python train.py --n_layer=8 --d_model=128 --n_head=4 --n_kv_head=2 --head_dim=32 --d_mlp=320 --vocab_size=4096 --activation="swiglu" --norm="rmsnorm" --norm_place="pre" --norm_eps=1e-05 --positions="rope" --rope_base=10000.0 --rope_fraction=1.0 --qk_norm=false --attn_scale=0.177 --bias="qkv" --tie_embeddings=true --parallel_block=false --init="normal" --init_std_qkv=0.0279 --init_std_o=0.0279 --init_std_up=0.0279 --init_std_down=0.0 --optimizer="soap_variant" --lr=0.00765 --lr_mult_qkv=0.7 --lr_mult_up=0.835 --beta1=0.95 --beta2=0.99 --lr_head=0.0106 --grad_clip=0.5 --warmup_steps=200 --schedule="wsd" --decay_fraction=0.756 --decay_shape="linear" --final_lr_fraction=0.1 --batch_tokens=32768 --seq_len=384 --doc_mask=true --train_tokens=126600000 --steps=3864 --dataset="wikipedia_en"
Each number is 128 + 32 x the weight over its row's rms, rounded and kept within 0 to 255. Layers, rows and columns count from 0. Numbers have three digits each. The size before them is the row's rms in percent of the matrix's.

# up: layer 4 MLP up, 320x128, rms 0.157, rows 312-318, columns 0-127
# down: layer 4 MLP down (transposed), 320x128, rms 0.178, rows 312-318, columns 0-127
# gate: layer 4 MLP gate, 320x128, rms 0.154, rows 313-319, columns 0-127
up312 100:168159120187065127112128119117089124158090081121081121108105095125130079148120151131096121102122110157139138119086101046152112162132145120127081140120123122170147081118190149154137114100131101086146190134109142057168137124159162148107071109107133120188086129120112207136118140176132107020144128100076104113134111100141159138092186036113082101144132141146151112140113103080125136170088
down312 092:095097107156101126147142124174062172159094147103137181136112113097152241144153156110125149192158107108138130140157085156130085108138125087109160199159159158130111130113114172165071142140102109126121148151138119121148110155148159139131175147114146108117138139163136141168164088114085118172153130150197111086070136123113201138166139159085105160099143217096038145087149115166131135119131
gate313 098:146126160133132142101101114079177154073114109100165124154125180146144122213111114122190108128143155093140077091146048088165103169166141149169138130071156160124072115091102102139173132180076143099175128120133176110134114092122118158106137153107074111142080133099115107181115138156160142158136165121105106083109116154149149066098126148133089170174123113159104105184092133057167096086074
up313 089:091169151119116094206102112126058114196137150140139134092148173117036134060177135163090179044195108144144136094102158114102171069141129126121184114077124126116153148164138126130173117081133149158060132116081120121095112150113125131101152126113121154059122142139087155081149143112126113106141122122115141155167132185152092119099135183150196107106114112148149143113155157102090169120132
down313 092:141133125129125150119111143107116123129114068126113183109128099190115110152096062096121126154170090210117129101162049141075124067118145100088149076104125154156109148159141141083091206105128152142091158177116161100107132119098125162087173139145102108136131186122141137172107134146102114182139146154161085098077112087136141155092160073136226123132145081116065150166115172164115150131139
gate314 097:157126113181110160155067157065086183102185127089160134104149198122134149156141104162141140159117141090135049126085153147196146075167100147140175143158144150108077132139175171117142142071111108145107181127181112170121152168111091162124179101162134101126050173140112118115174088114164161178132173163131098141076145145090120103085159153134121112125149130079124141163107114147120091101152
up314 099:218146108145118127131125096165157186150131089066128136177142090157152111112161147139113187149134091134050126138122151124109173121146080160124112160132099127088099164104093100161156152127152146146125109121168165077151169069109109090163094127083170115125089165089178134084188096156071095093167126159097099083086148143130168132131145067111138178120142117192089111095067153103118156138155
down314 099:183162111121076201158119098072151102114148087150160160146122096139090100122151156144136140133147118103134122117076155169151129109122061133109193168173101128131113084115066184118123143052184098160147079178141105083160132166155128153155175121149141132110139127203177104141138126160176128119153153154199127107157139104165144183145145135096146175103142167202112177106098104138114121094160
gate315 105:200115089208127141152098154100125149152169094130094131122162087080160208130093136145169148161157135152142122154068079109152092076139176124141173126159138183148086101133095151132098184161107144082154108080209130128126074134190145133160155170135126116163128134128110121120106150180163098180105101057148118104117122120132133138117102099119106179089196127130100081171169113103136125154117
up315 101:147172174154083159174116091108123175147161144086140154085125183144138144143085132119138148188090160113137088140108143122126097113141102125204130108142158161166111131042129111094146111106127081082137091158097164135151093179193150137105155144164125119169152135099116059107151125178155172218077133126153179152134120092073112110124128082101090132115086110068138124176117116168118084080130
down315 098:108107147108138107118201075085084152149172183112115171171132102111149141103181141115115139096094106130152148129092152057126078066184046096170172153161144154108170166133146153109104135180104124095092152063103109133151155165129133075136150077161132154128105094090116107162213143204151186128135137135101102162146116137154071148137148088172100108148127102137142147108102114117118098143104
gate316 094:194192179144183178154138085148144135104153126117115126137158114135133209073110157159143122113093159124119187152169111090163172136130121111151131090147150060153098098099166138146123128087125094144102147105141075099166104117123081076132134113137096156087144126156115142160082110112153223062150117080105118115140155180105085117131148139173128121062046133112098143160084099083104123131122
up316 105:087180135104075103110166123133184175155120200117168145158143196057173133071122135102092149155114099180107124124107166155072139112081141087075131108138163103094135139134184129142135138177121086117149097141121093085089147129154106088126137087159103159159111175109118049158217175154111132153162092130112127079119126076128196138151147127116154100174083091103141110124121126132161133120125
down316 100:132093197149109167145149071077147135090074130141076148110133164090146233133086118094134172097140077174096107182140125067104160127085170141141124121132171099123131133138165112133098119137107164161146185161155071109090140122184106100097069141053107130152122144170104103133136112143149114115146147090174101068103118146124106082160141147093204079134104173127132113145114131159105144160105
gate317 096:166129139115091113126113154148104129122082109160120226076137144166151133189113169116155157115129128101138160148115083148188133089109119105191087158097134159102109112144144168157087192133158124143125140119117157099147165136148133169152128132106132116078144104142086183126149118127120141106136085101090135218197115170131169100189128158180184143164123137103083120067112173110152108056064
up317 101:110137182145122156113032138101064180150080080141207089131164148138149070084177149154140103142143090180120084162143087148117128141163095184171075137148143146148135113127150106097137116172094183073139117188118120141108131127141089146100131167147146142153147158145157130132103161084178170154198139084142147112143122156109180107170139094162143119119117108115068087129112063088100121116131
down317 094:123148109122146094109111116143084130092129232124089125107102110086132070143108138139125162155145110121103154138143000117131188180190126178095149076133122221129122102155131126151099126128098111132178167134141158115128119101133163115138084136168034118124140157151179090145126119164086201125138083077074136090142118142170103130161120121149152109115136099141142141102149134133148151093106
gate318 101:169087142132165162099153143133193122091116069121114131128161113119087138115164152131174122160068112151123107130131131162136087140191149181137108183098143169123108143175083166176072137083170094081162117131204107131118132149127147110121134113110124102128125052132169064109117135100169142114205130120156188132100129135145168147159136092109108082124183131087129176127133126140130055129220
up318 107:130140092102152070150139144133183121124138116136117105119123105096104152115136100133121065132171149144130142158110115104147110162114138089134092128099139116030082098157194133094140214146158096086124133124121160059171158149135135115153193114128149165077085161108147170120135150093186148212079146094082089166113152166160121117145148178200118135124077149185123121101185120132120096110155
down318 104:138122122132112155152136139194076151159100182157140151122110160121154130105056050109114215123211167124168137202144142170111110111125122085168193138160140159103106143083101108099107105131124125136165181154147140118166152125152112097148148094172131140152135123139121140121188151163142143069100141168177175093130117112096099050084105171087153138068136082140114115143163130124129175098145
gate319 107:140137134139111147158078147148214116173070025107079082114146096133096131118151169135134127104122144165146109109135115146161111085091084144125088203059111104110129109081166117120145098132122115100147151121134087106136093117167114121087126069140103116134098121098183148134126107138046075097123150135076124085102102147144064093146151160082139131155173089159081106202161166156126135149131